Each number is 500 + 40 x the weight over its row's rms, rounded and kept within 0 to 999. Layers, rows and columns count from 0. Numbers have three digits each. The size before them is the row's rms in percent of the matrix's.

# layer 3 MLP gate, 1344x256, rms 0.189, rows 815-833, columns 0-255
093:477535442527499520477499442497395423544467469557506530566546408513468570448502547481498496482490503480547528541572436511497578444516509535454459499430480540505507499574440475510532386478501477502546451492487506551533503496502548469481415514534504525477574553493528496457443461446440516444503488426508515509530480517461516430543598481509486554522508469513525548408504480506509505483529492480464499470510478436501558469518439529487551510486499505514555504496504486494473514547555548530507499554471464448447463545518510552479488482447511451532483511439571472451515475465527501485529544517496537545535487504549558528495510510421447496460491505507594465507626536473433556511500522567521496534545511391507599421492436533555486491475526511537492501539497530526483439523500423
104:519457522480509451468469455466614470517500537557550435629546485490477482505426548545471492525551490473444498539504463566482535468489582575519598421513502494522521540533451450540483474531565509535545479507473571489485494497473519448470544549479557473535506518485458466476478551491443536480521517546482441504450496514545543483479471482472460471467450509523427546540484503545512498529493496479463560451506546410501567534481451512462439521560532502552525484504526477470498488531411504496584415500483481527530438496493449520530466517539442492598456396548473444534441544500425473482479492487463484485461440409439498546433509491525495455493524533513441562508489522427505463472525453469502488468498520504531467453507481510504453549567513501473519507500501434455442483456484570
090:529469550518580465514510435515528559515455507545489485585458497490528487535464516461493469479462487469466551496556498498556471534455508543468504539503455493478522508519510554505513493532448422470485497513531531464557496565488437546541519531529540504461518536491542510510551531523508453565502425420566506531500496487503498461445501491494516476503519473529525511511449426448465488500528505453534454442495553587576577534599518523501455524540467555469491474462446479493536513533562511475451547420440509533514512455549476494526495494496565497509496484559448584515485526460425435434550525494560460491556389507484480505508558519484549392523552526526548508557615517505570537560483468537562556443518470444465558447560502502466500501493500538552504458496535468497458586527574532
100:519525513538498432568481512469461445477476468483484533543518432552500476459468496494564492504466478520511464421527468603481504464537497511503534420512545413510532469500479512519484469471460522461446547462510600425444476504498479556477441518500516512525393402541589515457480470433556502441508572467462529478465459517510485473540499531448527554454488556497526457517509500532463504556483571551554497573445465500436562525470544529456537506482452500454498460463497471543515443499406450431432522494546595569410486522543495514522522507519433478480531508510490482535499566509504518473414525490560561454475488479449495476575479541489519544525450508512553522513456509526480539484478387454490450489487460509509515451515517515480538477523498484489539500424529545425453529503528527
086:494498468443494487508539474521555557494486558467496492440572540474503511482531479541520495425485485544534572536537484545481507551539587438462461532479462468542557545553454531462475520516502594506444522506502554551448544482428524474545515533512504470489528455519518550488536540397472454478504478513478610459469458480505533502484465459612545516581529489512502489512518473507528460479544504538474491524477493452492465512554511460416497483502489515519509459453492572504512485466422473520517531526473527458539416494498614534438567527460534559586496497450471542493445502504553489492487445501492432492464483483493438430503501480442490523422479592517492481532577450446497506470444492484484484551481434489461420522429443494518484424467503440443477486532520544454514459493407505
099:505459517478512538481444567537500616596452476527551571505571547499431529501473538493509496478492533483434531529515489459540470542472497514418594479507458508507501555483450470480506498450554568417568536506508477479428484500478519492462434503468486580486497520471530479527452497499517578521479497548502542499499512578547505640510483479470551464470477502519516520471547429479440520463470542492455554485493445588449558522478533512459540515496493467513518485533548490510546568551511479550536500489464470552486451520467547458519497476482551461457456505456458527538462561563503486548507461600538637506460486514525594508490499453471487476486467504498471418457551470555470489460456491420559537509480519529494512525553532496465541457517453439510484494487458480467480456545470494
101:534487525523493462473482487474543547504555420498512561550523480522513559408532501505505507539482492522482517366500503543559556477458525462542524478487500486464514555575469558497449491443526461559565438550512479595485469515504505439484535576481519464554494596445578526430501534474488463491509583485448519556479514444512530477553563505459581528461517533477484474492455492491518559507581435489502529517542467555489477439429465497505575494502502516535527487413480525476534444485476465457395452536531566530506546464526550548513480500501456572474561511452528540409536528454480540505462499450500513434528475437474509523528516517517545445531522476492551492422481581539517538529501540508563571554514440438490548542476531522498483498471510516493516530539455519511501540492463498
106:535568537481540499510540463510558492479485530508498500586475453457479541504489499477492536552557512547457496454485496438526610524478479492469562560497441468478514538474475413490475501590513522470381478482484493532500579498480544469517543504499453451498441566441488641556445443546497558525540471459439500477477580489548494443445545514569507530468502499560584546520466479502524518505448437431464481489427524483528455507530549571511498434525516421458507440506481488522438516410551485497492545469542532519499534504490503454484440485486553490451490483475459455484469512452513498498488502582554540506472456551496524521529505552422500490456532437485538466465508445480512530502514456479528499507483483549534564528505512554461472431446489505501514565572491463520547541531520579
089:461498483457522562502451559489557532458495538473640451525503558453532476503562500498502523465479550492486471507432499447524519462545485556413512506459562538502470483508526547461537447499513544464494528503589557459510501492471497489473538537443477433498425527443491494470494524513431522504477399502475437564522453508541388493480454475521528502515499506509576581506466482516413521501571485535551534533487502489467476437474510500519605520469460447483536554547483531490492525466457562511512461517532507512441464517507439476423531506440494455507478504545509526509491465547516516446480487516514483545523510554558523460501473493489501500490575496560526471537528534535506479509511391494512582383472520482444455490486454553541483462447439408461528509522484560479541487418446482
100:425548465493465535533545534507513462443460490465412412477432522461483534436528442482597501486617482523493577486486499491532455460493569532498487473507480457428422524463513467479513475503557423586547471487465479503505556536525508508506540590491537507529466497409462534454505547520498439408495489512457549447516463457529557513504515489500566505459497449516520479429454489478492517510536500506423511457488476518545514476486508504460473483481455484539487495456494518577489463583513487590478572507497405421429548495516494485475575435447486480562498551525505458454530483531521504594511504486472518463505531468543547532534522511522527490522489537514543448474510516476455528524539506500595485500517532559436516561512588500444502479515528443552460559510555493529553514540525480
102:540466541489443515511550471484469536496443541464498506526502540519454480452444473461519559492487429511458445558542562505481501468448433491539498497549494524519501525491465581475590477483521505513514500490481497507444568509470510488524478549489545506410485453496613467551527527571545576570504532490527497465516499477492429489468433505473485526533511544447499502470535509477539512506476550473488483490538498550462530520531475638517509448534525506570534467513477510476489507590430545452530500464427510498452555561433460499390476549459510481469496575465478527452561490447547466522448490492476470520559502518407418487532508473543449517551567482494514571544513452570448467522397470536538557475522458500523468483512490576517466533537521492465457437513528521478558502469467576
099:438469493507532549512552439598523483537515530527523544525510442479438405485536599418526551560511467487439492574502461490558546434480444515588535489466490473471482499504502518478461508536533517484549478481491487468518534495574433464500443542481455459526505518508512569457411537619517513461490501462504513451513422530512533497470544526601546476479503525554519459493580503484516472496580497430452442517494460474499522501452586445491463506476512534481446500502506489451507476501494603530469511466491516558527534492497581533440436485548473503519512462509557498509481476498483465556429480492424519409458471526564557482536490473473531453496476456542486476495520526491468480508436483510519460484546523493473476587477450524491470503531493540517490570497503481543607577466450487
095:496473466528453477527523499501476502515485451550484596534501471505547592496542474569466445439489438514493468474502483563556505451560502458455493466418419513403481509467486538489549483516545446500463518534510515515540528467523478472486539498536517541536505522445421471543428507470469453487405463466444506449408562557538520500544473555460493584506503510524456479466601449487546489538535506504500509453527519447520529442472521460515405478494565446528514466485506450502483448500541450524516527459510519520468461553478516417483497480484522522509527478389538526593484428508512569489535522547557488457481497524537516473540522497453519531497506492547547501578509413423491541535443551498490486552554447546510503556503439480526445528444513511542459493433550459441479507488496443
097:526510485470559556534503469484495509563459502578437525505467502541553409504477536497437483488460506517533503569562524484459508574552522528457441506478542489525551545484450527375448511491488512578552518470489516526531442449531505520437462493500504514549493511481461581453455544476551499522469496478506511495484516475552459505491476550417495490560458508440450494451443454446459457543553479460568532543507480513538533467453535470591454454480498431500506483443541486511452454480553504466557582525521519465453475552577488460478516485520549547399428508542527496547499477515531556486454511494463447397524463467537469519499586503527537450589495490501450441459512479445504503506470510447500574516469495487530539480518539533473510488572530435574545506533446476443531529450533505
096:403491490437527475429470566474464489497497484524473528518545500512515465526524476506510488585540517594576568481511425506539563449475478489488513465504492552502535541515561503462464467565445638519522524552444526511453541471524520580505483504462444564468518475480576486499440471546496559470486516541571531598457542491512443491461488493481529516545543507533548536530524500498531513436476428469462523444590500453431515479535517565588451431531447541463433424529567515405515489515457463497449527492518473518509481490544469478532513506464472558435464528524434608518474499461506549544485465534468488526613513512412550472524493490490503499528546501519555485489507538535538473487486552511540550511518489500466512496529514510477544533484513467468535505495533482480497473541470439
112:454487435519526530542462531470492449472522499439483434549498478538560508487573413437483463485464407542541495469517448535509524514496478525486514535498383463483498500550463521530455537502491484486506506488497484499509542430489501536499639542523547530528537484491512508420552533526526477493499473480520433523509574425463507461477451533505490450497544456491506535518517491506454474463531512541493442476362504497423526507468593545460570486558524465539573520474467520474474583491421505461514534527462543467460509553455518462442535549561517468474474504488557561508468479579510475465541508516496485516533497510501515521556433474489579534511504526519498451489553424505516604498503408453493493451550515462528429435521535552558528530474542461554428479505468461554506493496499499
087:497525491522482488440492514499465551525537488555448455571431538491388522482548562429552545456500560591493508453504545491504476459486465599564489516447527506505470437494455517457526517476527506464514480618506548467434459452448470497514588480549489460515462500486501523507539535496463530511499552560451434487500589442472531500434471473462492588573493524484518486523471518413556524486548559390553471455520518487480444444464520493521449460479496479499498396498517488491448515479436494393444442556486576557496505497566569445543500504451515547545517532469523488507537537516497460493528530591531502499505538475513442508524499520516478519430490469517475501547521460486461514483487464548481550531520488470522530492506437533502529464541572551435440488524495525466520500499506495
093:544584452518450482511495452549536516501520520488436512491510499478508453501516457511498439576409513491518496487517505534535457513462466475500516510460488476477432433490482571514541477455545468483533524433538561504503460465483471487570478516475502455457512521487535462507499539515473489485505488515495542517435519483576541494480566533421498464476522469505511555533470551452591498496550509569486475522499459577526529543485508483443546541475439403490523501432522553565491490497576452515513468497474440533542518638541537390487525530536546575537433461476486511496591476485531477507502425490496441483405518481516567543445472515495526549406563472507555500555452517526467489475481472450496458503492461451436453606518522530466520488469523512511497597474519530504565561488492536
095:468459429457490490495440537530505545555464488480492515514561499535440455531498499447566474477503505526448531427487421494515546527464476518436530524484473556536538434530511447514394569504466519534539513508510538487572484457396513534466514469593604473532474475515513455516506525523513484467462559560551486545526507545530456483537478566537444464525505517434508540441474436442496435463516549494407452460474475507548507441494552518506421524515603499465523549591561484513439465560517507518534433592518501401476529535519509531482507498501490488498501561485461471493549540530459466491563501463464496505507452403442515510469465515460492500471489541451581450483509520555449542510471503506496478501543501523441497556521541459500543486478485528494508558510438491486489554468527417
# layer 3 MLP up, 1344x256, rms 0.18, rows 815-832, columns 0-255
096:500536537434500476490506512461522500501497538501526467493356454494556460543499502552471482546522447521563425503444509516478466492523509569537433505501558403494513490534488455528506506516410445510471545523560555559533539460451519412505477595456448482411544503519409491432515473487563459466449514489513584452504478482506590474503452537517496549527496509514494484465500549465469406527471473509555429450551473486513506476439504539481563485476545537462551494445502551521470496433393513564545535477516497579462505544500475537509483509492447421545545556570495450499499476501486527489441493490522514440485521483510476495486481475505498539473527456451520495483517525552448534498457550484458537452582467524550514534536531561476556533521481429555509529490511531472450462497432479
099:505562487494471528563511515515498578549460410525496461466511457484451460495513522474503463529523542454544539479505508519555501549565560534462540556489530513488540525476498498511439460548476461484487470545559461511458519459495430466480496501584473474440489486530496481549499487508507515549476471556455415514473467530452564510553453496445478484452495479410580552626436505532497546471497548485429527570439453525417429448505518532485477513467512426489438495485550433519480555520522494422528509515584519500436523481455518544486453509527549477497607507532458543554457489399512460460499460533494526587471567514496465548506463508517523517437490545499543480547493580496520475476522473466501499438444517527552443522472573493466526504496555541503415452486494483473487533561514494
095:454504513560518557438511433488534474501451543520575477513501472530530422475507504475488546484557512445465552472546445528527445485466519450532542516464532533600504562520513516439541516518448512587499511451471536521522562530507542476473508488566485463526458582557531513498587511498469485519544441517511459501465479477558520416428525564463512520493569450528506558507491526499468500515550488428509531544482492589583514486517480511561517532460486563509477536531495486430524442599557483484439553467509581548568564386501538522516464473547489495489499549435483547516520470507463466464480509525539514544519432493538525541491487488504527453530516498517467551541547488499574544491528525520533541511543505466486493520468505495442564435467481472543602550461502513534496461466488624
106:467435552513537506501474466448416588537506533466511466523548573508538481582546486467488506479514604561520506551471554447502494487490451503544492452534528460398553460516415471512450420491472550516516463522448537495462523453508506621423407490504496522485536479519537475524537497462494503539509507519488402605504455525573528492566504540487497489514490469525563469492487493622451470565560454469551485490509532487469541473460512509492559509573550494493494531474567493566436529447540491476440509463572491520498546520491551455488520556545447522486461457515476467493489504475488564454471503513451552493506463517551563477507492497548471450484504518472550517461551487466564503451508472491540516427503502511513533545502472485515433540533537459454515434498538543539537566483494558
091:448484481530485536466549509490513513516447522526493487568509578543552554428439563461494394513483463566569562499488407520473493461561573467494427491492501492432471495464430530505477482446473547499484508509499492459489585470481495533505559505424521532485515456528491524476475541454437488421525443451532524510454469455519450444523440442548501493484487465482536550435490442501485422501525535423562503550507502482525460462436525517436520498478459532486531476558485501444575559485470526476499498495486522558478450514454552546545508494545562489511483492535533477479507464470508526532442462453491423476419475503574444437440474447445559482490554454519485434521548552468498476462475540506472477538455445447476437537494465503498454474498551481435430406542520557499488493449480516
096:478509515533440545535446505525437544508432503561484565524563524554477480558578452534510451483522505503502544515527545458515535523473534510406578406527450433475534578542499461516524487521436494437504441561532565537450488537507527462460488537447516466463481486485518466534506549504513511529502473501475569503502519493536515526526518466527564527511488498494512481552472448446489402529502445526510489412494504511502499507511583555495504536565495483431525510535485468417526574529532540412504570479470489526475488504470458406475488504507541584510441543482471473506500486494452431515519517501482544556501456526511494540423583487588448533498515513422505491517549450519510459460433461492544546469467521531530458487504524437539568475532522430473605473556486443437540539457540480
101:496465513581488526553508495506516463508504522484521544474445452450546540445580483545384448487500519493525511495522462494483448494514473556494543478441518483521528523582495498499378495454485480568529531525471509536456448473540490540507539446549455491563521568488427531449521438543502452520501554433443537569559498524532537475555586510551485521513575527527480476499515543490547523507491453501519513554530510493537463445512550580537486494575500515534497503506442523471489533512464514501430471482570498562467554480541496495486441499524534548503537526463516457438493532491505578482491492548451556473436502524534490574551567492432562445537532507566584558469493528540554507497489525557470576541457549498500527474428551506455545571545463476465512476475498444511531527543459595
101:523522508464537452453496490411467549535482530544514545489585485503468551537486551467494526470523451527500441513424477492482524510469453608526433601539518454479502548514507527596443507572461530484546483507407512479526538435589470407467536563495488533501473455466508500472494452467494422575566473516515549568477487547491472490498460502520489510453484482498494528515503495534525498486453505515437502494486504530520511481598442490570513507572516523465430532484492487539513417514507438512525478502563459555551530547557526575496516510506439525490610495522479507569518516544484530507540510467530493565542607525539547450508498451513480561452494464510494428487489520431536471510545454448447564564535532495447440515484531478510422486506506504495476507532488446467449433504471498
090:517549522497440449527470544470504496489496489556440522531512436552444490455519489489535468529498569458511498477519491467502548553422544481515473471509505460463473506494477489507439530543530495511450530420526496478491537507541449491552500471574494514465488524586473497527424468481508469449536528495482463438483576509498518519528451420495499537481525491437458445507485536519566490500484419517477565446435483462571501505503459478567467524490527519497503529446475489484459478464480466517436471508562455563485524535478547470609536505531475530449543534474454475574556576485454484550483496461510519581476476536535484479420535575456499462448484475477519521434550567528521545569549653522552476491473448503526456464433538478489538542505497450524516456503444370508448554518505557
099:493447530534522460503548520473449570562465521552491460558532470479459456501502480548462463452450542542562541546530524457467500436495455490562450472525486477540578519460507501461490531471476485427548504543545590417538487512495462531575430519501459528491467478428499489537508500449576532552578448523553478525511533511515491490522465551469508552531512470486467510609567482426455547622479533521520494456489479453509565502545527502484513489544515483504505503545542474507494528459470533524485546529508570538547451463561526437467443519549479516480574523494468504509557477456397542513491446505581474529471532470500533446457460531489497492539426477553501522498540469504494579476496432543441467541554513423472512542509450526461489500478492572555569550491410520534539505520480535
103:525442471487453524492472431512484498548501532403564461501524468521488520486469498515459447487547454536413432524520457486481484535407450554495515474475522497532471470478462520475555472497533534489542474476498538482545550451477543391533445421510455620413469517487511461425538535587485610509487531546507474484496509508497480554533439504457475545519504591503535484516576558415521445453508483457427512527487558542558469527502439549464485518447483485517482443525524564502473512580489573519503500468501452407481529587475472498456473467505519439481446463564508500521548522520542448510466484481464505489520465517469432471485531544511499535504510428523464549522515445528517494439469505522566526493479484466548405436487552539479512494511440523510535515484483421483482518504528523
094:448476458578516460566495432453513565452473518433529603486490511540481490489508555486525536503487503488583496370415509506535469498480448533529474537499548457477454457490470559495495487554549456454492530441515471475427512493480534544518456414504467468495535538473530535463505512482550518531400511515452482420592467491444505483570527466467480566504460540509558548561451460490504456461478482506507573495543514460500483523499481515493543544522474522485441497505516454505550411505499508514511435525410525474500502543464456516524562502387469480499519539449442542594504507544455506539552512510454451509493488524530443519511497471419538526468466487532499489386571440474493498480396446462526450470497482501476473483473511438517480476484547525491517507482528569533455526499464532
095:501442518473470517496488497412534513494433583520446478482485537447466530456540459501460410514447486509520488558536486430485576483525497463500486496537469547493463477483511581428505504476454506500470549518516451477464433507604434452545505434458500514486523512517473502504505465551494529555510462442433552465493555407501461538581480499459485535508517513495453482456555445501503515539563475434476459467528469454546545453498523497453461536517495493541579440562426489482555457595521444503494482463478482563442504486497454453461464509465479509521457456499495490439449453450470472486513583536509475409475527500497473499546483542468494470565495523524568461525436506522522531522540582558546446527442480541461454496459453545466426525552563548437425554525538476536461481490493487
093:425471539466509499423481508489479526478460504526563511533506445466480510540454509504506480523497506450528502424457482518469516409491524498477444485549555545544560546505452510448440482519535477509488534543546427429496537507542538474545486509457442528531537510535458506418452497505435458509466482436536485574521547481528530537494550515503510483536469495552483442464419508465533540368503460424460479568483537447422503469482522516589569459468511492530454464490552478533474552424464577470540551510472470507507478488498501456496477496528507470542470497466469446537495484529535511481500540541440502560524436482537514503469505530504557442455534459505468503477434490524546598487474469473526452502448652448547414520519544465525497518521494460564470514532509559540452544487589519
096:430537453537489507527432509475466492551534491521446481446523499450480432447464473431533479470521470448474517470469501465545484507524514462502480463471498626532524505520538482514533626462466532540539470475526496496584504517513466487579505514494498481500426524466524589421580496489481568516456500543511604515427480516521526496501479556556552570520502530538497440470474517536453481494482532492568510479488439582490499578546545485508534481478394497434533549543496497443458488509477445482545487540514385507504439502509411501514541508429450521479506455543437488517491580536493482597461466471493531448455534525544430534500483521442530506396514486488475529520517540451485473504530497496466536532475469410522522508482529573448529510537477488499526526527454465483508493525478476
119:555501480472416535428558577517514486488448527451465510560496503497512474442430511498502425561514489488475514494511495524499472529513551527496502573573484476477514490474561539495450430510483526475493482516566518539525437438443527500496455569527522460505545538400489518546544506498495408535494522519461535551531509461451531548521482544479455519538568589449426407523535491579449494475472457520571480527530503510505500470491431569498491466528457502528567478418455440426565513544433444471499463438531514477492472530493532426467595479466486425487515449456524540491509475512485500496529457546544483585513483578487433528543430549531484511528469543518476454488537553498475532520463569493514478567478492562421506460485496526546513535506470484472520500459511525567469486571533468
094:454541524430443449442589468509495454550497540527454497481477461498540464394480478515507453425507431578530472478528538493481484532514512541567488554450440580504483501468472451480451501546516523511532537522506458504522503548522492477407510459525495562518413489514556587499459480450436499475487441522501441513575501504478524500547451483467463490480516488485504593541533431484499482527484489463501497519515468524596526422477565535472470488498483464482502478533470513510573460520479497402440463492453560483395482446540516492504621518592532575563523500476506490483478538485519457480497596488486540486407488468500512540504540542544504514536462500461479539564437466500513503562538551513451537522503506487487543579443538536487526480495505512535518427527466423476489516472516504
099:457585476577520445410510545477549506521511603547544498509544486531504512510537485487505460575468574470421509440546460538453520530462447470460519537484473528463519481460452530509540508504511527571524603469485552566489473560437540479498499573537542452515491442454452493518512459521487463447471470420469488544548482507535509407506509484519549491470502472581512551465566499504543563527531436509543534487520526503478484542511602469447492452465517439528515525485489500536412527511546416506502564508423471480531466548526545463517504493530439520518553479469556444475551484562527516528484487535476494541463494406499559496491515455580445511513534456431474552538550569444489505452493526483552484467478486502499479527490512523502533474542556518533420518543515557463506419476464513
# layer 3 MLP down (transposed), 1344x256, rms 0.169, rows 815-832, columns 0-255
095:465570439544485492464531460449446441481510505530536467551509484553466557510492479576542498422523523526501553437543495470546474446563504531527487495464508486469506460482471478562472498469492457540527495507520529512434488565458440435463451367532526527504466518492514546482498444419476494446506508577562507518452435446449477553490561550402502438425487479500535523491442484526526487492517498480459513480484524521472503449448519434540518488534540524502480496501494463542508558539557491527512461521600573433492567419534469497539522497456511558393442486497507417480493517514454418519491543506451570544475499499475543497525481473464489451579474453470458515454525504443523429467449459584524534491466580512494452499471542523525494520480527550479503470552505547565497480530456470
099:407516443431460472447466510563439481533492506467568490552521505408500505452419485482501542499503492472477382502526512520508486573514487480411444469468457494532471514488489548482518484472513505522497499471440476473547432460476504477527478481494528535512546465446465514561434563508535497477453476520469494493509488477432479518495473468465541470477466501425496416466522535487454494476429451498513448448473483516486555544503463523554504479540540540446495522511450512475573462491436479521478470484473425484525436544444490488442497427478456569564455536515542497516536493462439513559506530502446425452507505493442480478451517514507536395418450483514502508488450481526457523564589573522564503462385499538543429480465447479501438548522477470493553547532568484448572498515500510
098:487531507514476576394552481526454568502485498538504487524485464457458515522546487511536474539519522499501453472404489519484488480391568472486520450507550554498513517485581538499468495584527469487543546478509559495535431531577540553550491500518487448481539381533463455501503497445473474537490527596441463461532448535567509511567495539498411501465467453538498466530580503514476534466517535530451516543486469521534485497423527534431570487462443544495456565563550566447542469504534516591506510489453457428495499472515511517560466467439552495506483564503561457475536478467564466519494473489543469492521545498556457547458435471511481523480458441431426486499507544522493461502503414457467419515512540538563524448527475441487502547540489486475538510527460512501512495516499502
102:535447535504515456486500544408472529454483507442524539537491555452452453481510487508455577521519594479538534485503548512526489495536491471541491484490498419491479524439427473476529499444559477581507499482527550498566488397535475507443481397552474519493540484472549531505486442495495523514556537424535420554488488497516513523496523438514480501559516495550469492487529541539531488501490506492546461575513496496525462507562517450560598457558562508509454565508451493607510489518428483481435520491507413522556590527544573501548567473540490526503454464514504443512492496538490536526531496506460493509511501464428513519495456511515481472459545534534579500475520509528417465519460441581535520534446514468469445461545463457537509481480485445503510490589518461415508419445453479
099:511471420504473573550486467551511485491447445409492561528504456569513467490453473444554513538475502611539420500500484517481492569524426501504495559531529522470576543506516460520517560504464520494494487488487425466452564501466474547506494426532550518616450607475522498539463458533482449550561434521506452448520495521515458485497493593459519507482547461532563496508502508414538529474519500515504492423540522468466522429500467484497479437512476545455520487523507504470457505462500524485508433501523441533509459467477529525483603495512519494542518506512587486525520403488528495553469492457420549463470533561545561492461455444430486510571484531481558533482507556506475498563398540532494469527440457511478511509490498534510497484499498468538505510504588454501575451514529486
094:413475496461437568500486502515498481485480541479540524411511505472550486528516518489573509488532518459428533491505550473565555530508511507537480489497539587559515479470501509508422468540515499453496458461543518555559437510341496485544475506577477553496511407510503475587550484495557508447455533533574508451528444501515483510488525522604484503568495550579408441485533464574492513447514492495448530488454471401514437401527493573573542530524511467480451509501493512552490459501526501511536459531555512514494520468550491476485484522573520468514479529520517496425471488448552513506510495501487551522557446462438470492499520431508535513466477540479508560485492541441508571546539476531452494439433464507556510472510488550487454533518477462494491492567498467456493523432469518
105:490528514493542523498489506464473480485491471498481446500559526471472475418491480479427559531463509517457469513495406467465478541492492519484550514464494507464521509455520498595492519483523486545557538536486538553539518529537468506466541460575531569526478502492472538405515515515535469508535533474449546578519564572451485513563522510518497542510395545566499516475491526556456509565481493500518521479497432594507547597522488525644532468466509498516502465569508452453490517483463458536501521498491545482402475536525495526500526455548445534511491498590578516445498580572532550542547540487534578452484502492562471539475479550475481485470520522505475516506564495499462539564430498530500502464448605536492477469509592484478577520511524508519521406471491481557483532570512527
102:503494543493511539492528406442542500472543469494465491441473546479525497461576502414501506446549469509510498447464603485491486468552511579521439473561533457531472478502528543470499512462533516480511510431585523504526478507510520553451486444506530502555477459550528509454507518541475500448492531609506464526464387454511483512531456526451485571536467545475487571465528558542478492496498548520488492460550466442486474575532503497454527481469489477496551501423551445536429517414507472532462503567520480510525405548510464455516571505522431517541520479542555541528522454531452409500540502482465475459465494468513513491472532513524513469584461554537460537494464494577542492427516494493466480505475496557515508538489480502501569555561466537502479464612532508527534603447476568
096:503499580459535467525523529433531513456434474461534498435567506480559493466483441489460452463468492520536538390532443522510496522448434461519517496496524494519512556543457521460516537580480501450511505492462440511529530421566492455578472520517453448493503542519408427512460486469455538480514446483537428457543549439547451442518503489496518542499450501491529500489392470460501534545494562518488491446536475480477424465435467554461458461487506522538451482523579537427531558525534507555474436529503535550459494478496580465513531513438513481474468521405505545495459535509477504448556447491525419536483533436436475529477509540483492463492526520438529463454447521502563511433571552475504493458511541455548550512505446416466499499506497506462496446447504431523561483474520484
100:429442500504525543525502470513513544373515512578508509477520413480520487511530481514466516497468503496539452441553496538443442534418479513484500567466485516527524451492448531495532447469453553540589504504467502606535510501523528449476495508493488482516546507422490462482481479493461517511453506498444498525508511511467502516404488536427529452530502514505514494453533506468555511487460485548477526530569530535551537518467497462372508480445382478568514506456522419525581499474535566486466481501516480500479433486461496500424475485486527534564511500515541542521474504542460495463431519478485480531484469517456492453494471545452488477403496558450522497455537501500543544452515497451472528463471476551447413581530514469582543526523512471525578410484567532513528536601494537
104:530476495536552532524454485476499480464467611559461501461537487550494533464532536459490496554465476475478443547500490481540434498486429568454533528485484599549510541489598428537465559510478437514504495498442512470472479500543474494469448542564465516548410489500520501475523513570471448599545510612535478437510504448550509492556520483431550483494437486512517543492542539421487516511487484498535495539498550541575540532512455500494481489492476434438488516535533445479546546543504482494498497561448485484501536528464434462504493459489540484497476477467586498527515504460550499504510488506471457461508461584404496450496458506479507491461546447465419532549473448438555489542491566481493480436525437419535528456528488476525553575462527474477492466509491413487551423501442536
098:453484521534540582448466517510528473593503507493535512495470503568508464457479466512501524533548481453483536511589483531515538475467556469513443429436565469454485531465591498420536490544538501516566454437480522448480492500446544527549449438453510473513492497558535504481534458489537540551480477561527491434600410550462533526545555540536428481569520515503526394581507481463509467503493512478517511564577458443608493474519553410499517486496449518461507515545463491490543536471499587507485497459484483483490499447499552537489525476500466511498509553452451531535479477578469562502443488525508487519550494514519497493507434558491559455515464491550535560479552508538504446540530535454529458459510474537496503484502560420534527513488580578450536566516525539526540522452504499
099:499483541502435550544461496486507545466564448491500527451499586500481512462536468453491525502480478544541434591511586447494460514463566500530515468550530508462584445532495510526486523520496476533547419441579470533448444489462451475479474435482432584451528500452552534600527525533489514563478518467501515451524493450499429435509456398501484508521507477556544448496533457479479516420513412421492387545476483457535431493546498481482537555502540540506498506506497496491559512479571555515450499491508459484497523534469446530513456431493503506544513486514555517494531457489442521507572500495527536493493457543470441572502425540509478459473548479459533517485469499554521503549517453495454492550432504419564574468557515550516506493559511498428417509538508511516497516528509496
097:484499478450494476532533591529514482542465535491455510497431455538554470567435567523491545421457546455552447494477450459536534532574490482598521554470526491477554525516474520584488523509464496459555488527488476534457560548520493534447504555437511541450526487471479607425533429453508417529551472453539466470462494471510418444475495457537504545461459482557480518461503504446476408510551447572439513569525454452530484488568510527515515506562505567495508511485518451499472458500516460462550482367524468459467528552522478503511567508536512547493508469516519493451477560435522497498556487464563446512493502517502479517512466443460544516563447480498469511476432426484496473531529514500521526514491509516515547486554545498515529507413520511558476564431502492498525480427555522
101:496489549416535506489566473520505444511527480537534483483486546539507526454496489512448520541527539578515485520539437551496508470427495449437515563470443486470464504542420451440549526439512592509472608527510446517515464499515528533550527419508551506529465515535517549407449455451546502529421428494558483516508528475505503496486537550516482499511489533485488568479526509467566491561544478548523425452472489505425492457522468526537502481531532515488416512532541452399452515538466498515560464535419526524478443569511497505447512484507496504491509593497559493421496558464430516471473519544512521474487473521460473511543441448542585468470542458455472441543521580515491521506470448484491480463507433540527489504431554496436491498507467540528522444557587486552438507500490466
112:485540500569495498523507482511460513538445502447461557537474468486420494512454507480453433560520491496520477502525499552578521503549524566528520485512500457506488463490543509450456446524517495499536524458535515511554441442493521514470448488519499525611556505474490554431494491464472489489483450486431455489559545482473439511502507516486450508561558556525445454536588438510446534551477463450465385442491488526540423458521557503531495534518437460512558483388566565500498470493555494496470525426484520487546465580496489482504540471438501549502493515463522504441463466564451451516538439472455560551481494555447575524474514536443518468531524597510520492436481540527461588533574444508544445500418561489539490482501483562533508509538476505492484528475485491504556525495525420
093:420558551454580570516434468527506428501442496456514456507512432488564507507484499541488553528460492518436448448492503535463457497461458431487536469524480499448534517439524567514487470501518537452442487509439496428547509467507554510502528466493489515500499577558534450410485556465535450435533516486531493489511519494453454570519548463587571508586472445508510506521418498465550549531483505581551481470393491506483510512570445499484514495522571448453533467544462424438496500572504513542456546532507491514452524506525487495480503388534529473488513482600475516533512489490502533485510493499542523457528491472475483504505466516541441525503565427567561501469523549561450538461515501446519456503446533539474558483548462468468519562451496447522475427456505533511431480507467493
102:562475510513520577475449464511501567527496445516526467532536525537467460490552509575529488567505456481374590487520481400519505498476457568516509607484462517508513555525481487416493488449539481502492511452433447417599452502484508537601478489580475528520569526479431554528458476506549493525480475543418553457433440522496502498516530487485522472451492526479504519441499523474488448571552540553532503473460472501443466499459443463447492533470518499504507493538487452464517496505443483508524441469467513472492478482551511530560543461501418600477503524527557520567477527467514561455520487495522508445552536497420546465447517579541531472509512509488508516472501541498444468498458445487521545441528430552509466499475560468469523464435507528486502487560468525516474515494588471